Part of a small language model's weights.
Size: 12 layers, MLP 128 SwiGLU, vocabulary 4096.
Architecture: rotary positions, untied embeddings.
Training: a variant of Muon for these matrices, 12623 steps.
Each number is 500 + 25 x the weight over its row's rms, rounded and kept within 0 to 999. Layers, rows and columns count from 0. Numbers have three digits each. The size before them is the row's rms in percent of the matrix's.

# down: layer 9 MLP down (transposed), 128x128, rms 0.181, rows 73-107, columns 0-127
# gate: layer 9 MLP gate, 128x128, rms 0.177, rows 74-108, columns 0-127
# up: layer 9 MLP up, 128x128, rms 0.189, rows 74-108, columns 0-127
down73 091:530470493523522518494513518514493491460502510522488501490530512536487475488557498521524560528458490523499523472515525461494470489518504514518449505528471504487481498504511494508506505528491472539517493477499500469520504516512480538478563524491519530506500494490456537486539539522511535513534477514532461506498516522501472475501473501455529457511507533540517480492508504500471537412522
gate74 091:501508506518514525487485503475422501497536476507489504498516547561517506502513524478462497491486506453525512462473496559521494491505514489476533487523490511493500447440501500507473455499525495491484480501505496517507538520489455468451512546475489492537487457437470431499517497526503460470475491512519511481516492538493487450513524501505516510514494478490505502480500512502482488470486
up74 087:492483493532498489487526525519527501457528493469481494521475449486508485473505477519494525483510531523457493517508531495485473521491506494455522489509512481494515511513503416484523521477501509504499518493498470462513480515483531509525545490486545531534525482501541551492508511496488511511538510508484503470487472468464485512460471525502530472452500513527498530574573482481462513511501
down74 101:526498521470558513506456497490447515489494482511509512500509508545524503513489514496479457492492477509542521475464475481503507479509503471496558507510499505505491456471478549513496481514530521485475483522520504522508509492524481503458493505508446469472487511522464414503518494530508500458469502505502511498496490525517495489561510485512476545554504484471499499458423499510515491511489
gate75 104:478474539476497515495490491503476478517489511506504472491513479519482474485496503524531467521531498476530522528527457507486500484539525480537526517501529547522531501488559504494500527516491500456471501483496475534450464480502486510499510458525483515482482513499490486544528532524505463510525508518499447523574545514467559498467517516530436489535520532527497485503482507479497517488511
up75 108:447516485468479509521489498514501460513470469506456494488492518510493478469468514489469447473544476513487497547552509509515489495487521490481494541496502513474516476464518491490487482533522534499468506478461499476503481484514472497531526499516507486456532484504443542541508484532554433477518451474441466511489499476511495526511508487511487537503519524485515524469510466515492511487485
down75 108:515501491492503505562452496549513504490534492481476535468509493516512476492471502489477502501477507498517523524469477537461495485497550486485453514462476518494504495494445516517460483491489490535479520553472512482495484466495499535527468496518505489525504489518485517514510491497463504437495485478477503504465465474477484522508512467482525471506497466520508528508446509473557432502546
gate76 101:519489527528515528505536476518512452486509514514513508510514471557473484522526531487520445495486512526514507493480512500488500506531525491523529484499497493508489504483487409533502470478459521498468519477499519484501484459492535518559471519485517481541497475476488473554486479480460497541506479471471500443480508509503529503521501516527485475487475447457485483513539516483477496522480
up76 101:518519512490529480470539484474503537520460483499492513509524466466459465522544506539491513484495463511482523514502459478532530487504523494441484441485488552494489481473473506476482508539508543505542483532530511506515535489525501526499511516469502492484513533529493527525514515505488549527478521496524524506470516530547492462472481473458481471462507524506513473511547503496500457505508
down76 099:497490523491479491494521484492463547487505510470517528462501505514478459504467479465504493506512542477508530522517501492495524506500479514496406461498513512538529516518495499510509510509501493490507495499500523464490523504506492469546448509504509482569516494500493488515548469541520520523481519419559489513488491460535469500516482491490467508504496445494486522463498495455493490472491
gate77 104:498511497493520496471483540486491470561519469532504519496509494532460492468477505495497504483530458545523497524547485486533500496500515492554490487557461480476551536501514509468506472474523494511499512507478477537477493512527494494494542468511478486460505508511537511496521518527526509494450534495516460508547521484500510466477515453489468506540507496452479454490515457498498521488542
up77 101:503466506535491501485497516507534524490486506452482502516505469522499501543517487514504482500495498470495513450461510500489534491535504498493448504487529510533485530468483507546542479513487496483485498492512479480481502497537526482480468531488509515548453523524483507512530519452497504505542485534505515541466506516554454497476483510498453486454509464537510533518453500446494471545461
down77 112:494528514505544480519493509527525507527470514496483503495496482477519471485566502504483521445485569488482475491492511502457530520519463516517588498506513485505485493535504518505511529532511460509464512516495510520517487484487535484482454518504475497524485491519475464506518509525502539527504465516476494477526483507511505497493501477498527492509518461529509502477411514492444468493464
gate78 104:553528500508509482479487469487443557477558495502479525534499490480484518461520502508516504487518470518488511491473513467503486473538498499525483543537496505514524472537539506444522476490447502499518523540459541510489530487532527508466515493480492512476488528478523484520502492530484523480513509535492504497497529486493522493475560509536467499511478513423472491496519471503505522487518
up78 105:522499523516490491508503501534498505505499501484478509523487542496502513520506467556493470496533521476504513505500523501533483454491506501500532478485506456531497476535533504509510483463489494484568489491506523488489570438540509517536489490498524537464506522521503494528540488527454514496502543498448517489533514463524486506490557451513501563502494482462504509511526474503464488528486
down78 101:438515515469513486508485490484490503518490498506495500476484476504514544501481520510528481487502484516431482440476507507534521568505486479465494495540550496480506491535511472510505508499503530497522518506475512458456491488512504491441575465497459511489501462532509467494480514509510479469507488517478509503459506512483472532535519509476507486523529498553491505453536478501476498511534
gate79 103:531501484502490547497518497467516472516533451490484531446494463492521464532531487512485487548468497522457507510512472479509559470512501510508465463461520513505512536475514488490491458541497525478529462439486510537509498521551479495541507509533468519511493530515499490497494543495503513490475498518474534476480531494488524506515475478458478509474484520478482514460525555495496503492488
up79 105:511517482490494528503513501528485530534497471529463535473463516473491480521528511556483511463478503492495505498491513513482531499482466455493530522490447472536487475513522469499488521479476492491468488545458480543471456499469533512526512506489495495522543508476466493522514491565483559475493456486511535511540494524513482509486514475492516522506473488492493500505471501476506561451527
down79 105:476503521504532498489510526504507512496531470476489483497475505474478528509520542540510522524521536520481497538462517497498506477488526498483478479505460488489524460517539464487501539513524511500485508486525524489486525499474460516532493503506500509534501492538513548569515517528515495469510519502562512509479440514489522480470490486497474496488451468465532522548574507507490514441506
gate80 113:521539507514499518475543492483446487479472520499503449489509495548514539481518461510490463526510529463512450484524497509527479514500484519527483473502466511545463461493527493488504497506515500537475524474499504515478469490450508504519479508495499446525492516443497510495473489498514531476485491503540504452544499528489472510474520450485506478547542513473492535484524524523514450495501
up80 116:473490505487482513531502504522557491527496533519490505486527533508480451546517471489438544516475512522512508507489497488505551487517542483514528476465487519520457506528478510470494475516493478469513490506491467503457506461488533473509510510499482530474524483503550498497531500510473454489492536519463475500490523487466452524533508550498471489530467490473479497458496459482538476527520
down80 103:502467523515521491504525496481497514501507436493539491509545572464498505503494528525523514500515466510525519463533511502493455519464527501501476537498496465538488517492461460475510486536492540477451527469510526537500540511522466482481508500512464496471461503493487455525498510521492523579519517513492527501469499488492506503510498483503514455466486497495492490446513470488526519524477
gate81 095:525497523510526505499489505509486509497508507487492463512475465460490480484480514486495462531515528542549507481521476449478478502527490511507480428484446506467514485498519481489525507495462533525458477458504473491484470506514456513503487509531480495486505474464486520563461466459466505485468486439553511516493533484532499496523509504551517494521500508528510496493537483498521472523509
up81 094:516495528481503515505542504514498518492518523506540497525479553483530513446467512467497487501554476502476522476486490534478471532525506525499489504453494516456521494494501510498492532505520505497566490490547443533530490461518478525488515524519522513486489511491501472521470440472504521521497494483473476457498509520470543492522478549484503493501484511494534550494503449501505443517513
down81 098:534476453504469492483480487515513506479484542486523510463500475550528536503525494478473487473521499464509503508489552552477498508504442512473485474466516485448469514478530507519464509512528444512465468472487532502458502496490524487541515497489543489488481544489514532449517507476498480485525503492461514509490468505497479512505481527500539454517483500491460507513538503456500534491520
gate82 101:487528468530495517516521508515505482498573462520488504475513505522510517509491463462530495476515498477545480535524462512508471456523507563490532495484492501485510463543513505510475501534478482475496527512530505508475467457502517542505509546493474470529540470474467468545486519463514497514507483519507490538514535533501513508517481500538479491476535523452510489495496530499438501494483
up82 100:449468561429511520521525515519475467508498511490506511489466531478459476481472519498519489525529467494515498506513466495517488512535481496488504469522496461519512469514499497552524492471478489509544504511513487510517546495527482474513492458495456509547488510492471522498486497509449485541491494495530522531502514518456492494476491531500494538511531511506457523480501525491551541441485
down82 101:499541553451534467519479530503464496526550481493482477541553449510493498507495506541499498489554476507508480504511493491549505532504512528469481478477478503500515511515521535527512471517514555482447513496467511467499485506510512476503499494476501476481504505481551477505519521430502468488490450537498466465526500536523482491505447493491491493490513482479500523515506483520520477529504
gate83 084:482521522490488473534497500528465504523507529486505485505510511474522472485476510470473477454479477531535498519516516479554511494530468506475512488485522529466475539552473466520536515520454520477492465515463504473497502498505506457537521497491509513542512546498486537529467486446501483532448526482500483460493435460494507502520465472479494478492484524480519502504537476517489485492464
up83 084:507474511518458451500492483510502493494523493479515470516487531532457513548515492484495542491491514442503485491495464488498485496498523484448520562518496471508511485526534492488513505487524511487524488495500496514544493483447500501507475491509500456487462513503480541516499516504510488466531494424517547560508492537507498496519469537464499494521475476542487447499506458511550493496477
down83 089:533486498549494535500550500497518499502480504547494558501511515530489540490482481514506489519477492519506571483487516555521550500510524511543454473513467475510546474477498470458505498522491475506510507489540500521462483500522511492469445507527495474519479469474507477489518515543526518496519504511504529467476522487499506511496566477517508505553514515504498505493469511555477514502480
gate84 091:513514539484433521502531459490493488486506472447472458538512473468468510492504487515522485486488459534484463484531501494525531483488530518533506473510479465475569504494494539500511507512505531514511532491481500505498462482495533462553489490475542532512507493500487529510535510489488487460485486516497540499461560493487504436505509524535500507471462485472532515500518506523498508477505
up84 092:470472492474513535463485502486498523507459536547511538504467510530477473507518480505502471496483502502515520525470515499499530456436479496531453507486513469480477496476499487490478501519511502490445482485479486530482502509562495534532477490511496495495507526515478502509533454468487575475537514478508492511447467513516519519517507513462544474506505506543499475477510541462480478466490
down84 097:508520551498500510476500524489459519478515511465496464493523537526504521521486473504512484511453504491496517504489491521479515492540466490499370530494492514464515512503503527498493473479509496480525513475526512472539521484520492545472508503487492507504470485505488518493512466517507454526497504501486485513521529483477488508502472491516535546486515495489477488479412478546467487489480
gate85 095:451484479476474484506513478488499530483512522451509482520546496474504478470520467520514464519481459523511460530518473490466543531544501484514491481493484499488515484502476471544514512463470512507503522511483480513509543503532468477484485471536517459497514481438527484488528490466487544530514479486474465483485492462538466488489532530526504472470464522465490534515489494482506489538458
up85 092:484472489469518469498485529475472525487468498468521468513495495487448525512531502543468455496497473527513474512497511483517528513493509504473468513512497486526516491492517487487483529497516478488494504509520506471489519569479488467525534524489512541492497452511491550465501482505476531448565472461472473474516512478472470492430532496510515532504475521492508505540528470460516487503532
down85 094:480517456468513502488504489505554509498483478464524501486503487490483541481499492516510503543468515479486514479506567509508501507484504487495458503573509485486534450476490505497541498529504506480523459487519463509482500477506479519481496490485502490510477496521496457557530507517504485482515518487503461493497470490531489520546495508481508480447511443495533518439565506465480504465540
gate86 091:482518455492509528488482531489518509525531508462500471492499497475497515473494487492507540494536513547524559512522512532512524512508493513492442513520528505452534516503505463493490520512530501524509530476497536479501526474528487494514481513523555509505481498481509536467487514529482501530539478522497530528526458463490498538481467502503499452464513543530447530483480459503520548482544
up86 098:486522497450492512466497482547520499469520530467512457460467467539487514482497468484476509541484510481502485513546536494501511522520463527536479504503490513474512518520485495479515507491520505526470531453501490513497494542494494473462560484535525502484497494486546539520484486488465503487483508493452485482479510476503492513476494478499523535476499490532516488590492491507467435483486
down86 099:475481488501500480523461495509449496519488479534514526504487517491508558501479515492507467509519500483504514498466461517483493480482500490511461463485515524485478466485470546518503500463496485502498496525507495514522493496475497484482471480484443487553535517535471455516525484509491477483453508491520458503486506519526526482525554497522465527497505470476486496500384506541498478502481
gate87 102:543494492520508536509487457477520501502516539507492514495504504493500488505533515511504496486498508530521448514495496470533459507495493459483464423499537527488518432460473530478488450490471518517499502481488504551492521523510538497441485511484528496544489473481561514509516481489479516489474519496506494487502492490487499487550472522485481468476553523510502464508498506540470468521532
up87 103:514514489495459497518501513479488517519491513502483500500495544544472497481484463489488527510464519477453474495515479452539477484524504487471502499525515497510522501506508487447523516505481492442450485502516497453480492471501488520536479485499495500525468499487443520539513519518477502533531481522499509433505517520514470477496535539566513526461490510514489496460499532509518542504433
down87 097:465472480505497491456525494455525492495504492491456480468455508487457489506491460545491494487501529486497479564497497494508505511498516498481514527547493463478496484484499491473508552480460488498449491483479489487519499497484478478492490522518503449536507505520477530466514555517499479515515498558517458486518507475526450519472489519501469517524490514522496462502441489562488524519472
gate88 093:548483501487536476485499542451480534515500492500533464499497511489507495504495520492442502519508497485489497505531446512456489503471467524473478430456483493509515475490487450504468465466511564473497436494471471510514498475519499463464506498503476529498481507498477458509485485448504491500484527527506508472490502524484480458473491446527486515518500517491513489493461511498496490541481
up88 105:558506525498519514565511490501523527508582503462538498496522539471535469534471490472454523527539511508487495497491505463492470510506514504523501486480496551543505505513487474540560478491497529506516498489485522491480527526497496498479501466495550524499492498510493467534518515475463459513515468487485539442493501485499476467521503510497472485503511468506546525519508475522516502498519
down88 099:491464511545505513478549493512444506509460476523500476484451463522494466483481498479512479489519517484523523460493522534458518525465503513476468479490470509501513506509472512488462487480512479493496447519541514522500487474512465545495522497479458476523507479514460542510467483501483554505478517534552491509513491514516527523479522526529540511514486513520478462435486473501523525485498
gate89 097:476436554474532507547496488511482494527491490451507488534511493496484484536495440510460494525475483516499517472491501491546492466499478464525471513480488482472482473514520486495464476540531518531467498518516502503495444473528509497480513496477479497498502453523535492499565523496517506469487464485495495467484547472451518503518509522511500513520498483473560487509473458514482486489500
up89 098:517519487513472504480523507478502475454521506494552504513466511464502547526463481510432485495515489463493475471549464456496521534541521510480492485508514533518495495481507552509493535529501501500486505495490420476518524446479516450489486518524494543523532490504499498512544505519516535514493499519490510481503461546469524511513467495490475497528491509481525509521473528519494523502459
down89 093:482542470523464480475504489513521502500493526510527478519543513501520539524471454503499496518453494529504516462528514480539484534487557504458510467491507526470530517493504463515509487479499548503471529509482491499457516550539490481456504518548521536496510513501520500485483511494509497503524504506448511471474513515517504514491483536499548470472533486489492465484463514458445547526511
gate90 098:466464521472529519524503502520504524497467501520456498479460475523507484540479476500510504512452481518530564552491526531525529462493492473496474519528516493508513492483467505515514492490457538513547527487504502527540460513526520505497519524507509471528536492500488444484560492524518530526475481518479477527437518507473499532526498497511533504490529525461535485490468502519509487484491
up90 101:555517511534500483478536477512474519475492496504519495527508540517518446527507448549515518491547534516493457545486483511510516495494510507492488504558505508474501518556471508505487494534481475469507477505472492501500554481529481519468511520529499487500500523474524482531531484490473443524529491537478520477474465523511532470509523458482528485483469455492480513508498517491489542530524
down90 098:476540492476543507500524521527496513482496507526490480522423481456492506491470503478436529497530520533538518517522462509501479509476510505480519513457508519505506533475501546499533501474487484530522530499513482511526514492467504537529498488474470474522510505537527505516544445542526525503520507478538530513494479534483518484509565489471506466488475507500501457497494530520530510511459
gate91 101:467509484519457490521511479492517480537518491497493502475490519506516510493556504481488492478520525469534491522482476506449519468506490471469484522483475545523484529531524505467542489515459509533459537460526536484494468511515526480482516510473528471492444437492514488482541473493508495474545491503472506522522510510490501502503503508466475520526469531478478489505445497495526427478485
up91 097:502493535498511458522523512467526505504517489458465531508472491495480515498524454492450523442484461493501490538461507484457492485541527497507524459519488479490481537512511480504513507529474458514488493523487451489505506535517523475510483485483459546485506439518478483461517490508503465518528486532506488464480536489463454505532508484484505545519461544476497510492469489479492499499540
down91 098:506535506478519532522477499444471512514530512502486560508463486523522515435512525523487523494494519471482482511496501528492504501462495495494479511487471497509513479474515489482545506536474487450476520501519550536545526484478495499465523484450524488484465481529495462480476516516484509525498503504520496513511498500473491487543554504459472513516515486528521464518482487476523500586529
gate92 104:512443538508478496497463472488486510505457485476485471462491502515504444511473443507517475474506486499506537454543550484524532486489565481486501505479497511496488534534506474490509533505476510492546465480514504476503552496526505522508486531468477538511508509507518465487494520520527491538500523530489496485509486496472450456492497446490511488526527511473518505547502506470542483486485
up92 097:493517483482462471509476495543454492478495506494488475497506511482491463468516483526568506512483519499469511520492482517467570442499520462536499449489481470527516495468509468497466491490525475473536464495485502454513541482512503478497497514512509548495457529492496512478532523532491488541508515484458526470461465499502487511489543498501521483485495501490502453499501511535548515488464
down92 097:546506497504498488512497492562504560474492495505478474508469528509487502516493572449515507479506500507535480528554488488490502491485502507535506484503569512513498539534522471492531484490502529494526520555477513542458482506529472503527479499498541502474505522514477494471497549487485503475497540464489521488520500528531487515553528513446502479503493500519503474522554489489494507512473
gate93 110:499508499485488455509526493513479534486487538514490486487455513520453529490521523516486497447504564496522454484465444506486516486505561516483471482501505497528494503502476480490485527516502484532510470489496538441513497465533489511504488511455488475532527454511504469542517523493521490503511534491531498482526462526518523503524543524502522485527464530471486491473526511507508468553469
up93 111:488494489506552538516543516546489517525503484519462484510473481539486480493463477525513442453475501496479499493532503521494470534530480482531473462538500470532530511508494512519492480489488533480523503510464531473520522484499478550483520485516526477513466513510516462511484490506440521504508464448498481494493470466463532538506533458503504517503502491500481535475513517476548514484539
down93 107:512483477486494457481487493542543487469473498503490495455518485495467486504537524431458513497517480437498517501487512489518509495518479480484518506524520468506506490490532466489506478499500480502521478510434463525477489485486491514528505486535559466539481512509481462485479504495497504536534483483531466498497457490494470488473531503459498525472501529473480559481520497508494429526497
gate94 095:496494502491528497494556475488500554517509514491468495484522487557482522501449485522492528483490501486554497541478495539509507515522488488522510525554522491518462475529519478471504514509559542491479498531503501479489499465506491473524514513479508500529537480495432509535552500514457498434521527496512480495529521491440494510486503470504479508478531493473474506468469478490505474496491
up94 093:489511529521534520482511517463465520500441521489459499525443466509493467523479538537529507509497508508505487470500543516489536456472486506469505483494524479489516490539457491512510494497567498495515530479464487503547484547492476477515484483507465473550494500528530509508482490507491517437497495526495469480526527495454495546563509516485482488510531500522523521508493525488492501485488
down94 097:467492505505496489535501552469493511535491515467503510486507537507511518530502503499476495492440523551523454520552491521495492530498488503492493489494494497488479511532548441500483509454489498492506493489493532458477550485501488503519490477513554467503486494527472551492475489480505473526519507496446478486538486484505454488510516431503502529471545517498511487504445475530521525521514
gate95 099:508536532553500532495536476492506523541536538478507548529522493501472508495507526502475478460441492492483519505469523484505500498499506513476487519516490495514513483522530495535521511487529529532447474497478522497487463567511537463498440488501440471483524533523514518503507500503529490510548510560475463537488472505492518501504510519485483491475492531470527513504487528510483537506482
up95 108:500501488488496468485508528556479519491463480470490528502528525474503454521494467525521485492509527505485520535486467499490531496491476551474474456482464483506504466503528517462477482522487555515502519478537513480498456476484538471517454519475509484505502488502460571517499506484495494479478552472539531480477484496515460510516451509497466492448472501510475529479505512516474498524477
down95 106:500508522500482499522508518474490515497512510505487527459472488461466502466474459503482491495497520528494502443529516469530432542506491465504494498473463499519491527494502539482502465460517518491482468553484482498537469484543515513473532436485473471472492525476550494527522497530481500506484489550504514527483509563522505464488499550485508507523524512499477517486535462518484505509507
gate96 105:500506531540497524540516520488518494513506521491521491495510530503500528528490510546500517506482488471554486563480533474484492482504509533518549525496530477508497493470541541465473540476489508515489525524499511531485539518467504445466495507478525467480532508489476452504513538503477515498542523532500473507502510542468483486488465468514513504470525493514481436520559492494476513532503
up96 093:522473477457512508467511467501516505477470477481501486528525541493510461467513468471506520524531510527486555489496465509523515522499458452535488509465458573489504499533518500514495513497491469459550490490498469444531481486539505503482520493518511497499463509495517501512496513503486469499472501509480542527516499491494543482479524501467485509549487504508509562464440504519499523482485
down96 099:492507530466532506507511486511557521474499505474492482460520518483493514472501479537483482508476475538527518499522485491523517542474492471542532500463508462484522520497529502487522506532519476512516513505483513465518493487500499506457489451505532466528512510487506512477487511497497499519458485475503504498514479475513563498472551523485509510556526523494471535509410494527478485433527
gate97 103:517493520502494486518522499548501498470484484518505503464523476519441530503490480506529534494491492469507492439482525479503580467474498500502508521511473442532480502463483501451569528486520464525502469483499491467510505497555511537510507492507525467475478502520486500466517516510463475524472500503500522510482522520490471543520520496487489509475503489469475492537491452512518509491445
up97 092:522513490471504453523554513535517554489456524469478525516502484514471516501525539494474477461486532498491516487506450519497555494518516485489503537481540485509481499467470493552526482519488519481521518542512506512492493485465497455505506525487490500486536442482484496498479525503469490548538509473507434498509498500515501499524496501475486468533507492462461467538499521467468475477497
down97 096:455548499523496530489516545536531458502536506558528524486441502534482546512474522494488462479557502522515469479541488495488469501536483496496510497495499470513526466502472489491523515496516496520511481528526519498518519505510493508473459548495474482493455521480529542499526470489479478504490484478503549453514488497465472525480506485529520566521526505515463520499506494511509517490503
gate98 101:498519507480484514480530486456482471462483515509495511533513499506494448513476525515508541485492468512515537479544529511513512520449480501519472502485462513490466472481501513488499494509495504526530494500478484541532491488490463479504520526506465528504492507460447516521520507505479527548521569537523517464483448474489504468535484513505512474476524503445509465483508520442473494457469
up98 101:509481532506503498544494478480504507483493491435489510535523550482461523508508521555516486455507513489504516538496537503477475509521481533512433517502509526501499511526477490481466531506466524532492466491469472509554462486518467467515464517491481493521514471479503514505526494510508476477507504502517498555493493528511501470492512516512494497455459457523480511488418496477513477500459
down98 102:544528545510514474468479453498508471514465488498484499537521515453482487519490492517498493487525466516472510506530514486489461499530560529493566504483478508441528462508516475548535504528500499520529484522456479507523498462519530476500482540490533527479498475481466495461532486507530459490489507474463519486489518471500473493495475508484485498472463520514487517564488497524509516491515
gate99 096:533431531509520492531512466499507523525516498497507511526546528450514493496513471505463505500497475490544499484508482479506520479490529511451527507488515503510494475467491466465499525490485519492518553527523483480516482544469501499453553506510490508524543500483495477475526468474500469508526511496483463492499545567504500497507526449457472526474480543507491460486503516545521478489496
up99 090:482475476468536486478513492524516524522504484515502533533498462522469468504467515496462478456507497432540522495484512520487511486500500508495479492480496513495481504499456495528480484471472485532550509554516514487515519495483503463448488510475477489530489475502476468448531530513508499454519508502495472486505460539482519558483523537523504496495468447467498475487474509478473472553491
down99 089:499492539486482504501505487474423534494505496474528520558483469522524515541486476473449521479489507531490532542459463516521486505510483477566538463494528475509499532448520531499491525528512505476526516535525506521513522512483481468488521517508508459465493543475492487492505499539527508488480502505520498526532501479497496489516478484462478487504515516504515515486469539450515471545500
gate100 111:483505500484492433557519476499502442519514498519481526506495487550478480526482522471521472491485478519498489501476502501522493534488519543482482470498481481513493494438498483537483477481503464545500503483533509528529488465499512499507504508522550493528494491500536470450507507495477515489505513549481506503502487516454497468458534460561520502524520520462521478540497476506475459545502
up100 106:537503504489516517521515479495494502522504533490505483512511497486451537460495511497497508564492508515529530535502461524484483488421450488514482503536523504497546484503458469502487501467529476505470425471495504482524509450566508516506494467481524492460481492479478476501503493506460464501466489510509486536508516478486491511521513486496516447530478497472472501522497455536509487497508
down100 100:498481523512549534507548506496553549462514481515495502508493473465466480513492494517452510537533529490520514509512482552481513460523445523487465505510471463495498506482509523457430482455507456497502550507521477515504479481538494505474473495523508478483500507478510481502494515466481510497495480513542472517492482492532499500515492478467507445507487470527483518552491488510517455484509
gate101 089:511534529498486529496488510484514520465441523472522493479455479489503523438515515479480486524542532569489511497515511482493500519498521525514501487475479489501512467486545462527491540489488535471486509527487496488504524514499495488434519525509494526500454517477461483522489479498482481550487485454534498493502493490520513493532480500474463486503510452486538474522552495487500510563525
up101 096:510477464521546461486495518519507438501496500548495521472520493487493473511512475501472507485447495501481519515486472495529494498480492534500478475468513512530436498499471527512515527476480489491523454537522464496509512497546504469496536505503520525504484473519473493453524508501507481474509489529517470492466498520514519501565508501497498540537469474517511468470415536508509496545498
down101 103:490502532494537481483525501488531468469526484502511514527526510468517560517508514511526520425490477519538500509496549545494501541485501484495479546535531501523509495496464473524493450493459462490503515499538520451534518488472485548454493494525512487546505509518497460501496482500482530510559496499508477477496524486511474519494483508477510492475472473480496492480512479552474473465514
gate102 097:517541490489520498510477546505479473453505513494511470505540439487524502483464485479477513505495483499512508502468476500506505498537517520544511529485502461507504498444505511477501529505485503529469468541490502484516458471539454522520484507519506472491495469507515479492540506463546502504468493466504466491457524485507462511482499501495526521480496433510514452502459496476441465545479
up102 093:499484525451529517527514512476505510495500508546481457511493534521480462513478491528511490523487532482462510480492466549492469496543534435471526490482519546509536537527512485500525524481500540492519512517449503489476501524508501506510488499485499537506512483514473498485466503493492477525495488455529561498506494451477530510510489494494475535536502530519521527554500552503532525461475
down102 096:490512529502529481491522471497469479484509513505491463538460452484528467509492518525475529494495491471505493487487482507509480531486493527509518518495486474454480514538496497472480469523526529510487544493512492497526517509484467519497513514508551493501519494521473475536498513526467497503522517435455504469455496472450466504498497524508506517560477491477485501576486512447522566513481
gate103 095:503483499525461517494489526490545482524552516482493497495515466505493462520505489519496484470539509546519509543476495506525498458540499475505501481502462493494468473529484511449493502514478516510569514479443536492496537516467556489490524518505495493489522485438511502483497497516551494498562555527499469510507544492458482495494518496474510477510501490511466494490538500459510482519509
up103 095:521490491510517510488567502489550487442561495503463503504502486525500497485477456486499536479494498500511470548530474499468494518459503488513560481480476480519525471476502505437473488472463517480504475476505492526485489473471495484500532467508489494520495518494459437525553501501487497501494500512456459510492516520479477479470475515472515467485464481501492544471472486513480517477488
down103 098:507534520520461500503495504514467512512525529476492505519548453455515566531487461469456519483458474490507466499490496476455475531519496499542475503489534500508531509475492527524527515482492513475483451514502484486523487474455473513493457481485532502469511497443526505489462528479487499493483476506542514469523484536506520514488533499524516498489492494537488477486564529478489487477532
gate104 098:494505479539495514507504496457490510463493486503506497539486491533493493484527487520468560518502457535468545522490530519521500454521514547529477517476478537445505495451548503521494514502533473475475546490499524548485487554554481506502482462481493513485538482475514534498506476468524498510520493499486520498507483522511544523490493527513488501475507507521534512532464469466467473480479
up104 094:500473490513494473513480502518462491452500474472479497500523476522532465465545520469504489565537482425499513492539497505526510532485517463501546489494534502507481528484517499469526490495475521505469521543491541471505511501506516534455516523505502453531480548483497505467520507464510486503543501508470495506474515525491475489500513489493500473506473488456500486537440535516505544505520
down104 098:468524500508477517505447484476487519481500529489522516528493508490490504482504469494450545509471453498457488515501489507505450464472476550527480510492529530424505510493513502528490484501496555529523528495538483496482489494517543515495534467540527520492514507495468537489531465525509475501518508461519461547480494510520508472511491508495519517473494490535495490497566503467449477507499
gate105 094:489579522494536452476495506490514539537457498532528483462518515486479514447508469476493515552458525484540538534474515542514534532458512474500474531488485493524503523489500506507454500485514561482500513523527527526533524542521503470501531487461503489494479489491485504515504507525491514527490548514490493485481509511531512519480490484500515504504487478476552456492516538512501497488495
up105 089:451534477471541477454471504473516539506481515519541519447529500511491535508529527531503521476496501503534478514477500488502477507462512490504523521472469519497494453533463540487472543518473516496502546498519551534511508497509543425527520499504470493498505477479508500537476525518518487499451501514511494513491508533515506514517500516467549471519503460470513467487529493507473476482478
down105 102:507451508505459540495539484513493511521507467467486503487520472495502506475522502550478447460527474568458491518487492476530510455537489524495518497537558526491504500522471497494492510490503477542487497474448476487478501473462502506500500493507498537500539496464469501509523534475519529492560490479542467509504512506508473488539505527468491487464498542496509495493505491500554485467511
gate106 095:469508504504519461464460513462507482497536517519537466436550520506524522498520505569477498544494469513468470472521476493537468504509507531485449497535521478520527482488499474517513473484478455521474529473484522521495498520533501496495511529485525500529532450512529536513518492528484489542513493514482512511523508534518502502479506455517511476468462543495500506534517511485487462515481
up106 099:530495503514512499501521525516489527491528492493437490542470483508497490499488513452505525491506539475499519537511500512492524510517527511516507472520449551451482540527515475529479478503532527444480483502513472515523482478512468512530490499452450523474505523486501504494468473466538499478516530509518511493488524474514500454489509544449480526514481443492475478467456499542475505476519
down106 096:518474499513516470507474467503481486477484529516496484497476500457491510497488509458486539489508507501508492476545499494455514493460543552497506486469488470471488511499532509487492503475537504521508512526471459541521534458480528536535459542502479532524519452499528477480495462510509467496516521467534483508503475474514523517482567496540508530525534494505520493457437480498484500497538
gate107 085:527440504514541497449520510541519490495475486495468499519529488474508506480506512504563528497498510560535514488500539501497504533544497560535505496476488509550500549508511531503507495541507519500485486499516537491500481517512485528508471522483539518504501490498533483476517566520473511493510493485509493498508546465457527469464480518523516516518494509526491541507480463492477520481557
up107 099:539512478483510531479485456474491500495561522471511463502475534458542498467512504496510514536449508467526510477459503502510535511530516508498507528511495501553473513450512577495502504506525489475466553470506474500494518516483515534475490498468517502487492505471448488533476496481540516458501476495512498488504464502519518466523468467504452514497530530543488513518491486525492503488507
down107 096:498507526474484494524474535496502499552497536498522503494521474497501495519510456494462531507501546478536496522505451517508497467463531518506447509494455545515502487524498473471531500502476519494481516525488476518573503493483513493532493467476520514490504488438487456486483450492429495492488528468460509523552503511501500496480471503520529499493511531548494511488516532489520476538502
gate108 095:526477517480495497472518511517525493569481495523460507494482507506490496489518489548520507519496550512499524493489506497511482505494513514516482490474501474499486459497532484497519474504515486499497540530491536550554536532475510513510550591495488536510502514473513524447507508483511476481498514463491482522468496489551477555512516484442459497524509487545476490522533485511482518504526
up108 092:473545508479434479544491478497505459439498504486516478504486518498467505463507490473486519443524483490521497526516503504517529513513511516474499517548519489496525541497489541511506504510470542475473490526478448465449504480483539504474502486485462471507472523463528510483515485512527520477493482489517493524534462505537507492477468486489521503482479540491477490493452506510534539453535